Weights of a small transformer language model.
Size: 9 layers, width 192, 3 heads of 64, MLP 512 SwiGLU, vocabulary 1288, 4.26M parameters.
Architecture: RMSNorm before each block, tied embeddings.
Training: 265M tokens, 8611 steps.
Each number is 500 + 50 x the weight over its row's rms, rounded and kept within 0 to 999. Layers, rows and columns count from 0. Numbers have three digits each. The size before them is the row's rms in percent of the matrix's.

# up: layer 2 MLP up, 512x192, rms 0.0896, rows 184-250, columns 64-127
# down: layer 2 MLP down (transposed), 512x192, rms 0.0899, rows 184-250, columns 64-127
# gate: layer 2 MLP gate, 512x192, rms 0.0926, rows 185-250, columns 64-127
up184 098:511535364499576468494464430511511563490555584502491542532497483442523471453563531535521408507482495506541557545566475524539475498564531483508532521489581575509532588525570557555548484582512494
down184 099:497487529508521475446471520563543477479547569396474482483517503494487514426535508594483484531512408447508466554509511423505532471471575512419523500442511487474461566518493466439461474595478415
gate185 099:431519510489413560566567528473554413493515505590492594426557528593501469508556530586562477520563572523488494448541502450482506548451474446557475442426468463561572431534453466561539522556403506
up185 094:569562408507552535429539483480367529495490505494542534473474512514491494477460481594514512528560445435476521466476405452467567528424484579492513569511457530481494595436471557494452553473457476
down185 098:504587501451610509557512496489525565445509454550438518453522465556524529493502535430554469484598437458511534442504476473588504490455532470498424433475535555489496530527524562465492565470545511
gate186 093:516530422537527460530526629484520490518567427496509396518410550436559649460411505413501502482516531511497485490475511459502515512488593560475429489523526569500519473495517488416576529491457433
up186 094:510609517466484528503420423490508477451502478435443428510546410449495479552509388580503459449478529539477482480505514453489493510512426423475567492618455492517421465452591469481523519540523423
down186 093:464476451480567604509475449480542510519513502509432478507533477524526479529523438538496457454433519548449563557550514492537528497481520529500482468437492458396493519529453518486512464508545535
gate187 100:535470432503542547577530521517467525528567497481487599549511571456474498426505553395439374560500499491525439519482518442445506514429436465538578444513509443435492600578538398457524497529439584
up187 100:463650361533429547494461546452480517454496512525508469477540484467404461523475516473462447560563440598508497460520586508453441475561452542560531514484484532546503531545587495442539542546475481
down187 099:471495551555505537461454371439495448410511521545451555502581440513488508449478554482449487520554465537515598476548479551431490578483497556465467640505438502469444512541502442441504522511408479
gate188 092:450491498507472454539443485474438502483495461506497482478572516451435454601532452443522580500529533562555436443538469503507494492403498437441455460473445461536538564398541482483437435423479414
up188 085:639514443541437543442590468534575493502532467596443549545486501501493527394480511391484455571483516399452428483532522490488551503533594445514437518601465469398434511471466559476471517499514530
down188 090:547434578507650550519462415460540516562446478547542465497573532464472545509408500557454483545455490462491490569563497546499542542455493479510456503506488466529474474532486470502474447577454526
gate189 108:505471449577584490465556579393482516511459536508551460472554533450443573476437510508429513532556506444479464382469430419460463461536408463483466482590430447428424435589552498444484490457547504
up189 103:564507634463493517473555469556578629494563449495486492509496529370489471379527523584514517415510458526524496525451510575521494509495479452518457513455498472538492531513533432442522472510521505
down189 102:508362577473457500520523617501492566447523541439611471555490484497537590545461469467518526515494444546450444439488480491361449566520458467495566498514532543508500416574545534548562542538515519
gate190 103:571447483436444477538550471487502439463458468496534505570568519461466522459545479501470490403488503392487540470464532358468496530391508549510582494489510497442441533476469545482502495511393553
up190 103:534424461462469455495520482439595572386556487475488462451608472505471522543577494585463535461574492492553526540427553464495471490555441548492490622462437457497459473492500499517524558466532526
down190 105:488486508492586452453542535512562525552498565533478515619509474552520430496555507428465524450529525549487492375494451489484497526439497547493511494538565601500561446423502498511414457579502511
gate191 101:471541466487543482528461488491551417558503492515515543513504563490449507471436443466483486472483559446509488471544438447532507506444513497590480506484458488557457563572600497490503535520561508
up191 099:410509490500452533559448478526381449510523403549541477498486457518552451557411462487574560478488523474453388442514413442535558542464457524427487520513512480471500530516504447408489353528483408
down191 099:523524528421472518491526534522501560585518473494506483470553485530523504489398486485496552611494433638397516402472458490520539520518536509530508444430537591565515556453512471500532543580441480
gate192 104:552459507407517499392556451469476565447368391499501502475471518540478437407554572537446521521494477549512511467440589524445530567414456520486510405511517562462600521575458443462487499486415503
up192 101:537527501515521568388407471454469468522502515508475454525585543458524505551483604465492560502489464436563447478412575523442444511431431563474529557559473416476451464598498559539440599497483430
down192 101:481475623410491493504531619549474447487454449535548545488498511464566524499382475437543544457460517486602518444480449544490509496476473411508529500471487485525491425520536547516547519483491522
gate193 106:424443524498547466473440558478540516571425471539470556474568551401492490455430484499507465534518515507515615497503560465537571527428532442636538516491463498597527533517550547552477514571517458
up193 099:540441457565535501506569433557620491490478507559531556451389462489538462532512492506414452517406491536498513452548441509613429558435502498550560457561566569443528434494481473472535462429479521
down193 100:554535420518499505466526599612494556471486531534501588490484559488486491426591520519477521427517503499551526568468463546578567417467472455558478372468519397473494491557469485495503412556504387
gate194 098:578537404506527522607507498512514523598523604481538523477504506510503560476453394519411460559550532405519487481459512487499550498473449559596449459532542496616430433515486398476397527543592529
up194 093:517469571489502537539524428478451440580556503488529473522408405525529517402549487501529412551532480443538615488434525364470466497391556475577521472482481579543458537495498467477538511536461508
down194 098:507474461567499475477480476490563499485468573373506391555529462501500541499472491452494578504511462509468405540467470545505519555433511486467466516481511455464442586594530427472491505527469477
gate195 102:462567470473495464562492492558535489502599406453541432383504464475510481322424522491534548513556463431353518438485417489449473448434431502483481422507490478460549535527460475512465455486478436
up195 099:491537486570447495506636525485602478474516513547517476466508521525514597435523478562460431530489466486497505450413409500482475415555464467463380530507574579415445486557596366481498450495576507
down195 102:458447524553490439427556574442525496439415531455454508454476405438551491593471526505494486417481463520486465417495568454537490502491477442494491477444447496523421483552457479467494453501486540
gate196 099:490470543474544454487595529422402448481572522475518589575424417616394469598495562534463459512534524574492527564511507506492523468474546510439469539492478480490612590517549547466476568503478520
up196 102:494574517540573608502524470560556576494462459568429462454527503419513602504390534509467544477588507535480520501472515514457475540447440419634529482465442477507478530573548410462533528482514495
down196 101:478530504425487477552475412561441544492462426536500517530494476480532486537467500457546474492513531438472501551460492537537454576414488437476510552405446466398478443526616500496582473571475492
gate197 101:497560489490441494531592528456550374583420456438528441462488521536523663498471529469471480519489496444498529540615505565530554498504495472460509431487500495420519511443566492401441623515480431
up197 101:483484523512482456514533540533527567410538498524417560516533454490453469574557455489533491499521444501429515566520540466473514454517495487501494430546518466527592478494464472494557570580385479
down197 102:402448450535451561431536390442466538474514503380462533530460457471429468459508596472578466449463460515474571646568530525490527461549553519453460479515467487563518540509517473565488473416498578
gate198 107:504466473427516579481616515469522418469500557508644511446586513470504543552546451548454458590499508530564584433548473528408540561420542566538459482450484493413493485560527441495431569514510576
up198 107:512504482497487471541543531441511537522437497433464545559517537420498557506479450493517537428524408511406560484573512529519465433501606535539509531507504453491474468497510531561421445529475489
down198 106:447512494548509478545508530537382447593532471584387510588440542566556487516459577495597455468426521558472524485533527523498518483511398421527494444490524499580422433463530419456518405448576528
gate199 102:517547553516539566542583483595417542495378427498519472490456546416462492489488535468412499556479497572555455474648490522576501512492540491481464439461436468478464543480470498490427432541397553
up199 102:506525512527487453467545438538485494562476540559462555540568494428424524483447549505522529578563533551557634481560558479489388585494520521492551472520484483567479465493561541491477512528525488
down199 102:511540523489509542473542454512542597538431441507507445369557585498531583372529444566512509639526569469572504501481407512540499475458543412577449506445540471490515535495437411537566568450430530
gate200 093:406506424419421508490453488413472414477400381438514480522554458545573486466500442470516506409515547465513501481578417528484535593430530528479498553612469459519512531553540561513448581515511441
up200 094:530515620557533507490479512404429511523428513499604562498555447423464515518478473405484573557475486477444462574499532528535445468516494454490449513563467551555413546449494561535436485540481492
down200 098:595425503526506481460442522470556533519502531469557428589546479572473488561503522536544479505449517480563493436535499616431514500520386533488573494486498529438480492543496537502513459631481515
gate201 095:505530502420527548548424559518594510575567445492421523511580555529502568584502549542502552468545510436507457503557384506508452467485508480500494493441484523522456560468522531489505462447450470
up201 102:518422403452460559380549453500512506448450575540484459599524512471544528437555464487454481435498481561458490499475469508507492427499480472513536450483486517465505558602612499464501477525593513
down201 099:510467549575450522389484374488546507446453525526539594524422486414576531487510396475527435498439525524509475561420479514493498537509532488577502524546490485384512517519548471501458562470496474
gate202 100:565541438470467544477426445513388451502570541507481470447543571482587501533428466483543463446591509477567449552518487471468500519540458436442495617485472480509473482489493492491540477484453407
up202 106:475441495519424569433513407428545455471433521543468562478530521506424511527496558539494426416562559557541486616513480391541461508531480429555580464436433456532400463491430552572528542391521494
down202 103:425528487473497469496540569571485484510457432548613404512467490470488456488502503461485534570414484465496487375532559539553524498539536513565542449560578479523501494506561469483515526435444488
gate203 097:492582563548483568486540508560461425495537557563509381416556602368575448399436508476376491498532517558486592429429432527536399560510494460551512452535473563522527555549347549461536514495541489
up203 102:582568406440450526439443502476519477482539576530592520461455571583537525543510535499484390545488538420490513485511498434525508520549478464464520444546389499398457529532476511496500544443572479
down203 104:493527512475526467425588493485476538496476547537421445503510552536489477498512525501543608365480462426546567447442477473438488454486526525490502506540522489558534532528473500520487399535557503
gate204 093:476486480509362576431501538527400559476414469554448465574459509431540564526518577586601537520467494438500572521468437521440606537528512507513416480571582457452535590378444503546530474474524532
up204 096:543472446506484524418489489607451525591426489577477559503448585375554639419503559529584533475458517526547519492564415566442516491486431539530523426512482462562522559498498532497540610493579571
down204 099:533401541556496494477537507509427452582428551496461489521435519449500517491436554536571539524440491517483464616493424620490548521541495519515450440504455399518457607517477536476471480321509440
gate205 102:491474440553483525590462493377469403596504479497433522500553439548543438486436480462545480510541593492542497500472410481484569570554525387573447502450396571505482476427512589464450376542454381
up205 101:476512510461495457499496540478535514490551452461535467553388513547499543458533498461576511521521557465588483482506478424485461555578464425524600583499523554508511527446487474548424555465469517
down205 099:426529517486442535357612464526578535421566445608451497580507349484447451478553496495480547440553591621509434524491499548527473460477516499456440477562451542475471484569560576509484475439470503
gate206 098:504489462494503519422577518494430483459477479530517535496586590456512473451484593463518540507504508460526492479433487480558533522511526525501560464480546490505428534485506521576422477467452593
up206 103:516508459460536488548468487566539515560537522428463519599445483528432485584499435514570474533464519524475482426477490510488566577509548484567539535517578512615582445478608530486525577588523530
down206 102:535524488478521572560474577468516606460492499461590534537513425548543517414542499492466466430536582602598423425415533473486481487521541419493488494509534495567564541487469554564559547451464514
gate207 102:466613436487485508435436468529496578574441546473525519484505604520492491602526494444528476561499474511518599496546455553495467456504512492504473507562472492468463484566440448558460523486478516
up207 105:460590568579592488515535629439568440461545509399521504525578480578521434510484472523525541504492549507651577524489423530539424507471501461566325539529530543579505494494378420484445453512525506
down207 103:515491595526509476509490470503500491466528594498525513544458504491497622545578486554535467436555466508497486508390466538454508521454509523515533532543430514553541481507530473388522459469474464
gate208 103:473515444572491537456571524475440482519479460523567447446489546443446522465527490559582444472521616575522480463425452552471588530463498452431443496526464378409521528506557520521485422522552474
up208 111:467455486526414500502575502521420430525498542454517463487462520475537496514457614602538468554505509566476520544488506538524481568546515516442364517489520422446547499561593503577537502458546518
down208 099:481408457475501491440516473604472465546415427487439450506450525452451428554439527526556424563419496449480478588444435564465552544565466558401459496488511501495493454486547505515482527421464475
gate209 098:507564477539538476418515376489562454535527623567570487554505514367419496502480459498442474448506534569589526432495584528464451508434588563465457485473501424576595531513385429523503624493478540
up209 097:503579565496473503421543463436599462527543577546545415476497440507423514476489428401508429456433472476567567487511485594486422462562545506458462568453440469475579557462455597568430537455529512
down209 098:563487481626541434551513585490507458525428540493550438461533537537438449515489423458490552423485548512517601450378525527507499512554547517547540505491507530440535486499434400459501569467427524
gate210 099:490489541430600465567425597522585598485608510488462603488469527412567649513549534431507554512506563484542660467467532409534519540502501444541525530456356500537549469454482560548490543534513524
up210 105:457485425614392511405534489521515495475379497590540429422437587546474444581454419471565553540470481522438436460549559537449501512564585543509533478457469463480484522540570542523541531491496481
down210 103:527406452493531572575536497624498532519488519480531521604472508585399407492556572466469452613516416450569404501506494449505494463336492480600513519518440545462475511506618534487431392446525420
gate211 102:533478512481494504441462547545388501469478436555497490500427558572478504521475509442474517493528471409531466386473459430500466609384452449587532444443456464491443539547540510510583497560362478
up211 100:431518482453455577495525531447545410521396455471468556429501496492468578529531488505593418528492448364486483448511507564520450478486426474503497539494543574480459470574604540542433514482553455
down211 100:555555431476504490446418589577432513478426486529598434401403434506579488506424523463505516524480500573480552372531545481457472447411515509459486458501497495516462541574563503578453550555477566
gate212 100:485478548439454489408518559472577562504387557526559487489516562418483419474588453452511509496460480529521502533451487502411413463404499525562444493606339514483515465550501556490469504546589455
up212 099:491465542460510564597512495462457511464518433521561448423581567428527409554542599572407448464434531466573483522526431567474440529451499447497483473546472510524493475487417429496507506490484515
down212 101:480526505479492512484503418536461554428429590550604444475488437523546572530467518472457476451504484497524512470440530482553507480519479486526486477544501462507445384577484425553478417482488506
gate213 098:549486462500472522496448565460524404546530533516543508457490430435526480521381458467482554460546572532485471436490462488469475457491502518513506544489411412466501422500608494528503520501576434
up213 098:513557458538642486489597570468472531520526427542405459474395541501492581549575583491439372506469470455504448550523546557536530528519480489386557460586521516458522547490456487533463483562462581
down213 097:449519501583442485449569369533484575417608512553472483525524470428534480504585515510413499465472334502558556539503520483492495501462455563419641503592465494539458539538552562501462454447531470
gate214 099:440542542429524386405534482513470549386593582413498522484464523497492595401448382415528595467532469515531612460548473499583467456520504475482530470446529495464449509539461535517410546491532444
up214 098:497479503535575514503510471574551408440444407463600524461448510571398413490522527492505607576398552518398523518510516529581544504504479497522484588493433473552523634602565567586467485513574505
down214 102:506474524508556482502472475529488493421549458440552540481529528550543498493501478550582609513441534458507519487532496445492555466597504532554550524446495482467519571487435554597410547452504406
gate215 096:531579556605424542494504489549505481533458463507485540499533476490509494338488492528532517564610593582485528495519525439545440471459496437527494472588558511596575474550550541475485505498558440
up215 101:416518437562554486466471491523405447493532548395483576454481591440542437577507516451493500558440398482408599509514540467473477530474476529507580507460490442506578430486474558527499500456495572
down215 103:473499565522555478404479506456483468492461540488464628491512470540405452504410481530430476603517460527344507637486505501477461512447527616448455455487495483476549457446619532603505525585641528
gate216 102:542511562531539485515514509556496481507469524470491448569489498457426470534540618572475572536518516561561538427523483576521411539375357416517452407448469500426512498495669507499467534547502477
up216 101:589534489530482613442526524469468468458539554499482503467507556541546538416511529575532524598477504528490470478471529481391509484524507534460424387584438528442480534475480572461555461588482605
down216 102:470489440451460529445490479509354497502553545497475519425535580403500482601352483522550543476607514443467401498438478489502523536439478549496659465464545464524505512474520488546496574392477464
gate217 099:529526483493516481537432459489526454530459520534561509559396440455468598481536476486562485530537520570482566504488508514633457519533480488460451420619417455436518465504501429484421519569447542
up217 099:443543617461521509491539533443599479455522518585602519536496479585473504434536533556517563464482508554504469461543574453473533428530484543529485564447495579436554533473453596522475421442543524
down217 098:491488554369488515523567483487510454559597528555490435642617429450568509475476401505568503493513575608516575411505555529530460544530497507573523526459484582534435443461448507527441497450481475
gate218 098:417475537477626468472589527520478461455586535490514547434520592402509526573539515429468533537631479519450573484361433479516466499445521362538446586484494461485472517544504543471499517582488550
up218 102:481513433316539518496466493495414528481513521594524451495473519612478418546587420459487473523514481446513622561533522474562535505514558508467497482432446461532475554592490466579507521453541496
down218 101:528514488515497532408410387543463496492460502457537507457502540484442472572513492496466497529448487532526479534552567434456524503432505491479508509426486540503445548467419484522594558467487501
gate219 091:431421529608479401478391533455474539469457491514569465444531496548507480490402464487492548497527498478488470453488570503458505480471439568461439492597582546509519481548454565503511593478522485
up219 093:427477532512432451472476535496471476651491614465639486495506480428547542554447467490495578558635548550467490441487531550524479545447449535391517429571488527439511456514551573557537510498557446
down219 095:503486532462497530477510639453467580471501532470454488481463458485446472514532512416501554557453547414533472451498443486524477454476511516463496530608542560523571557502501509533525453328479489
gate220 102:575544604575569509461438598436493513448567462514516442698466465508525538385515506447478570553517522438475512422581518534491472499467490434418436415543413447473494550552559434501501405516563400
up220 106:550432482486449444456522466535547522474493490568464561470445520447458423490508429471572540473434426391470410463560466487421597479488424441481519525450517449504540552589509589567560455497492425
down220 103:448458576466413458477553476509467469498518543565493473542578563469526479472494494496460578478509410527477507525469578516390503418478510346543500524394496450460484568479524483506503497419481526
gate221 105:440554512642512562416534484472501461585584510492434527511555566524459505535426486520474545478449521530470532448544488552511540391479516612559473577468518456487481542495504508508433547540413478
up221 103:553481487486534546513565512519520532478428523437523515540458436375375476548497511525440477477488578536442533455558612507484545440547540438423524530573539541453498490391511496582438442489492464
down221 104:522508523524453478490527511548460482518548433533499498497487512429566528512456479519536512467492555582508450552488470429518528504536615496445593558512387497412472517532418501479436545515477457
gate222 107:408451502581608469548483520557547567553538448518500540534373476449513439500464520513575554533525473559472507480419512514519570530502528478566425451429513401575525416517523555497393542466392568
up222 102:546620491504551568525626472567521480656581538507491526480434483494560451590509404477547452506486471453504436483416544555557532462497493531519422507529433473484548391539597513517413466516482530
down222 102:524532524433489535490545530512453549430489451566436532450433502504499566521641512476485573438577537448569479545554493568483380608518477534556530488526530512508515383422560534508487529476382473
gate223 094:493417486485499538424535473473523508582497526455520488577585542369495594509602446480456463433554503588517509502422428428544472485412466514449506523479446519509523563577481609555589539597436498
up223 097:503564552463453419435436527579434493421529491511547505500533528551513535409588426529475575476511525462577575470462501419570543484494490360519491525466398495444457573473432537401410480533473484
down223 102:462491518556478467392485373420505480557489393494515442510590467416438451526503434411417526384524516525468505493532567502479487498560558444534499483515564434485551547481380514486556524503545500
gate224 104:455540505528549530465516530552429500438402446480517483585524494505451444455514505549396535447601501453491451490443463485548477530492466601416478486494453470455455602509511439397531491481417587
up224 102:472434404502503528465545484509549579523418459415489602441540634520461511584525549520513502469472465519544390524442515530438457502478495543416560627466477536436526485564474480481342520519531536
down224 103:588413548578525590529536516526507524486407524506521425535497510495596476491527456451581570495475484571447470426556467498498451413562423476476474515485491577462564564419407492490494585437439455
gate225 105:431509508481624381482493555491494444488485416564500548486525484422542516409553540511578485480451479457513524584433371516442515519506522507492493498502497488472593508517457579416486533576392428
up225 098:540504424470583564483582499552475513592438600468545486501535490502533541509501480513497499434489526495510491469470518524524464663505454585532410512488485452517470494512574477519470534462491459
down225 098:549462551388464512514553692528475531584455505485451487486480588463518567430474491587515481451511446569475464622507481548413541545474548503474531524489433509518511447473549477440436576473491519
gate226 094:502558473386523464488600554515561511455547416522440550462460577485483577515487502561442573453489438519537527473491426549488585513516638413451499490493467449494547513562419519453406562477513494
up226 095:485535514508577575511453531580559546438521440517542495500498480628485546560569583507572544529442490489498395516490480572525483549526462439529491521418532442460501552531461481445464433541410547
down226 097:644502522558428455504606539465498516546442436510533510534519499527478413423598568505445522445433588494472521410457549499537463535425469433469510469448562551459542569431573500421557470421497480
gate227 097:474615578505591513593502501562427497490485432515537601443551461461487456503498640512479576537542604466527618549457555547493422518406533490526514492488495573478452521418439367473481475476497488
up227 095:452516524504522497539529536490560519410498490513482519430553492490511443544528408420510507498519499525556444578557479558594567635544575531637492554427498424493622489569540545549476611431496480
down227 097:461567529498383427506473449537456521455476530510456519504497470516484593521428492452524484510561568460452473469456448473457537477426489346510521490426583553511511531566539542464500478466484537
gate228 097:523432534457446534483448430574504557513401493439533561524563541543506434483586472440446542555456548537470570500593499506574511530432458407447457480467423545458552559506466444476459557564471518
up228 098:479432438543595500429586494516446519554463536506532464509479506584555565440460453462492494552440488519479474484508408515571523508586505505514544440439482549511477556541551476512481421442445541
down228 097:473516536553501524496512481523495479490481543488539457468481508659510437458483490505412551550446431510468460465519485479537468441563499472600409506419488572463581514547479438583503504471519470
gate229 099:461443589571426501423423488514470528483414403556520454724488566605451485528493518463476534475516469513399445539470458470439465514377530407504436477591432519464458530502489473478548563518490551
up229 102:481519457531449468488549496452588555555526484492482432564506516503495528583493446486525477559465510679532380506576496411456505537476498501550563620440527515506529488585568493535437472449488540
down229 101:568470480599466486493531443493538583424411547540432523569556447535518551515523562520570555542510535528490523431478527449488474559494540432514417470470486517478448498646488491509438479503509441
gate230 100:537543528452480542504501544532545509535519443599474433502531450457543505484550444552501547406457518485426478468448466511473516541465535541481507452505512468524511516496410511542546579628518488
up230 095:571481596516581498487507455504539489472566510454570503546521557527543457442483510451481458459562556415538485517514471451621529479463473451551486564603498451533463472474535535528431617433534414
down230 098:503487497543501460511410616523545545406467536401528517478491384456484476433436527501513468453497494549533566462457451444512551466409463508554393462531473550533598530424451511523421476525465532
gate231 095:502601427517456506519459591475510530574560468390420467579427498493541554523485475559519457438505552571473509425494546478525511459527498502523425516446505503438409487588503547563543586581528459
up231 096:469419503550504519527544531431499534544518536468503499512423481485585487563608595509488521455479560504505519467558471581426543646462567587458433478422500565552547466463544441481499512536463492
down231 093:479394526457488442441531527522456555447495579499552441522462471524383430535512517452397512482538467421502561555542460463542455554370496458463446535515608460452458529472541458554504488484541466
gate232 102:504482594394467472529534490617462531384441429553480586433469557502608446504521442558528488436532556451540510531511466485565440443470411540500540464515515474509575526472452541470550541503538556
up232 102:434531439478445464527552443482520417487555598511482516543469453464502474571481485470563553476430510473514574498543496488382478491513504500491470608474491527558443554573533498579494587486468501
down232 102:565448516443541636425495588523511423493586490532450489455538507503439501479464486475485517563482460471488520424385461602554437493531433447552538401504459485550573425553516465600428496485497581
gate233 097:456492498605633489502479591505501411500547550401487473477550581565462521446504518511425470541468512478506531424512473595516415435497483446506500588553379483544491499517588455489468502550437457
up233 096:452544561443514637576554484439477570393558482533571491463523465552504510476442482428479437497565506479502493606479439478521539497541486511575454457540506512497491476579450584511536516532397552
down233 097:398541523561472540482538517421466430439470584450546500537498545404465464532493518517552456459454550469523580403541555596558502600560437476536550551418573483524429467457540444523526533559491461
gate234 102:595501479419556513503522644505492489505500531504583493474473423448433425475466530516502510445523537437464450449481481570454423568418465536409460477523492455484457611521553499491502413616470488
up234 100:537570464495444488542571436526544489385535557602401442517555518537526472500489559543569570518517530516437529513521513466434564471453592483590479491485559490502512512482597489486466469459537433
down234 101:561616479446441562434478371482536497491516501495478491494492416520535552446519448485534513487518509480485581516545527437411508563503464562491513521490436491395508521450481555470437389502510493
gate235 101:485534450556486433518531529540475479507403580520592435520513601545498459491542516393476461552594434547518473517565484504548475579438469444463491441534429510490579399534491448327411487470588521
up235 095:477551489509482450566549510498449446524446580451505485558569522555566439515506529445531472467499448479611507505573485394512386556494472478465472493446416500508455556504554435399495414553537570
down235 096:475480469530550540592453503502543485509478470503486530445516456533516526625523514508438481476468517540476572477449470473483512500541469451463483454408474513437505506487522467490447543475466501
gate236 103:517555543536413503487567461538375494483406549483421492523481558517491487457539565490423493463520467548453447492540456470461564538449639528476450508436550523506521476478450462447429456516434528
up236 104:491581517443509539580523515425473481514542438522554488455499484513518588456454549535522561562408502530532600435526458511483539446430473482497527517494613522522520445442534554512446510499520493
down236 103:463428545449483453460478547527595550608394485435547529541527492597531529492503533536379598438539494449483479475498536464616622533447504487462482523492464520448482505437443545513467576478471540
gate237 103:465522467555489567498577561537535542581505432550478507492549527561358509509451537541418505544431554471516484385518443449509565541507480444572489476553510564486489600493533441506527461485459479
up237 103:465516513457489535590500465555526457568574567565479594455498476406431560540483469527518520438517586371483499525479500548439502465530576493619493355569487428495523457389544549491562517571539519
down237 100:494444433490436447425493500432465474431485492492526483569479558482507517537516586532516540502600543548568542473477514515496522448538540601439480620563462443460567498468531478539570498455494440
gate238 103:421605474429516511476509507478543441518485465538467462535479450464546443482521497489551471398454506499370534570488515516506560537473506544588530537524433437551504525574561524462376546523506481
up238 100:417420522452500483518439499478447485529435578475526551528562568474534494560452446534476546522444533596504517462499564503442487583495519510533503543569419520588590479546587474487527613497592444
down238 100:517393463444441448586495501521535487603521444500559554550478511612464477509501502533504525511594568505551455518476496455495487554516472449536435480546511461379369410492393466449545503488501514
gate239 096:453567585483580582497517421520513430561387536520475570495528560430439458554449498436598560554453558543470527478560475541561493484445487440512474500588551444430557508519504435542461484449374469
up239 096:439533480490461479442566564525451529466505411486575489436570468547553544459628559530445523441550462514466479495517485435429517549467519534532529496388513513521409532446573501475517394559594479
down239 102:497482440469513494487443598516487481524408441539593557483489484485460616513478592475460466484474525462454625530542553436503489475485463485571595480524472449507484431478562591426570465725547408
gate240 103:466561409555490390473457477459497524517498537461546515542528484531490451471573487471542426621554508470480431454453505544497498531419392577503534532513507441441573470544444414549579590512464554
up240 101:588536448499494488505473577541481469507528414478494496582423519483453469560495522487460451517496455458519512447496500519481473475574564517513590578383554442430503508602447476451524488518563527
down240 101:475608493537490493494532417614385541530465440510638516433486502491416551480504506488500485477445534570510523512470509587504436426541641570508475504481488498548537485543536450592428501488428494
gate241 097:547585530432423488515512476522438423515438475477468506549477484480556458495417431463527543516481531406501494488432409489514529449468488540521376527545536524499502601520500545507581485587504495
up241 093:484548479527485452561533478472479512553428478501480539512483508458462517471414432481550557420461575489502422444446490492599544449498556491483468547475520467449498497528555530537414545531463424
down241 094:447442392494513478448492478461425462605584520504497500476498545379501493571448510508524532573449477437474483510497484540498503456577457544435516512456523503433564509511436437534523447528499547
gate242 090:501553525570473467514466490572444440516438518491579459526534471529502457464501483546523470558461447485524515415496501528440462442454549475468423514523569508400515616466471429485503463492505399
up242 090:549453555483490543463527506496595474536393477468564638532575491515500401662487545521472525543516502593515490474516488565436588553489471455498414443527462554450417550475480576565440511435452393
down242 091:517489545497441555450474519465494509519647505411467496501506545558474403440498546545440596466538543521431483498509533515422477490489578568439441474449500576416526424544494518533514534538586490
gate243 103:588566524426426538510466488403498487595543518500555517475532582464568471543448502497539459510463486458484495559529473479472555554482484429458445439583385476444580522498547490456494491497588443
up243 102:536519540505583563553574445487400392496622551586425498508428496513551586447542508527514530584472466426455566530447537474491434451456449428540551539523466449521490513485388547389452470501478570
down243 101:560564452469608500451550413435439429554435615498495528458481490471586503595503480474498515467508449509576431496632509406408515608481473478466525457594436526513452487520519409486408480548520492
gate244 104:540544495474547550442521515465482469575442420520510522492501557491555507453423383481598551432408497513497489507569441555504531482494392601561499452506470509503468507495536472481501478485461457
up244 099:542480529567533511529547431529506535381497518495464525494480504534581437482463510596519431610485443413534467519506424427391567545457540536516504364524584388607487519503465440405465443496497608
down244 103:363575472481566498497486420461599509531499603481480464460439533507429515456537432480508472502447525558439541493449518508551572486506473475488487502566507528600576650477504519478457518451521521
gate245 100:501556523516492538547454467464446435545576394526564556536533520557474479611506436394479504532478504474473447499504527562473586617436560518487511458457368436476564464472506509525582568491424442
up245 098:547502572474537511515578505628478554638517591417495527484417524514556450499535468515432556607545553531580457497534449510560461611448463515583437531522603459500472466481527566538498573491495515
down245 099:538478496446500424458517454538564534496515486552500420539542516401511614464534411456576535612517558540464454535497475512535376520424479495492490510536509597564523571571551498450492388477574452
gate246 100:539451672557556567551429499524508458566439459484491539522426499518415429468475543558450487552519609514548529566598528594526549485455447457470493468459505470473543569518464560443502532502514490
up246 095:504489460537424581572539496455554531446534479529537628459440535594385506551524510531515483494587521523527503469515444418544571499467413479486496494443454479444553453563656432495559471452540452
down246 096:479528450495494382490539480434481487464533542500542519530468503465493521504498472485516524535498465467464438446477495522453587604430406507505437522494481490464561401398525541461489552600512504
gate247 101:478430485495467583505559469481461470455402510482517547550533533571413514500582430521487411417518561521553545493429584469529549475387520504565530488423537486462524471529505479461542540551533517
up247 106:537548507524521478453452593407562474514486421465553556453488517566483504541452501493533505439540493512532471463490486403594548575472474500458432588525555460560470567519587474391411540532501526
down247 104:550446526576427446458413534534402440479492412507524459547461472440514524443524511551527581569461494522542519516513571461482553485580435604526533542500494478499472481533572380476574474461441448
gate248 104:416577429452375552382528480511504460595489534517546450509496508498522460504464442523554515420495500569516494511493425524547547617478563488460524505507471476502508509546512529531474567548432477
up248 098:452472681509516518439489490476540536457530441507507506512439390514489440439583550463530556527619451402509509517522499511541507443486507500471496610534492497590585538485412568481550405449492478
down248 099:549486525470549496533492508510478545495523475573521568475529456445533502469566551403439508489390520466528513431466535473482591521511404424541491580564544547479470486573520552533415528606475526
gate249 096:490511456485568453517456561491514498534500492429455504576620563539454559538419533479491505458443512504536479456571522475458485421482469585563559585454461443506456494525576394421434601508498651
up249 100:516554466469480565457536472444495471462570545510448554495463447430564540559512500490502537428471500584430443465463467525464463457495489530417419445534528495409473500445539559411442488546501507
down249 101:541441469531512498586569673475458571474438423466533565553521569440588408557499497470514486512572543417434661469480495478472498482544493504466436566548496503539459477503516500501527590499500480
gate250 096:503606489541568495460502630419427509468573518423489566470477481449405440539582413517530494542410579517483486497569407493436513519449530488546528539514468547500504565535538504417472462514517499
up250 096:543505441389488477496444486546507516573516481510505503576528558588522508523501527600471434351493453479542415432487488436487446500435482426491575494464465455434450459526475547630518514418536380
down250 100:521488528536474488481533484449449477499605406491458495499413516495427508404581457441536463415504592578503412436397491505471513471469527525489505524504436531523441514426476444539493473305440512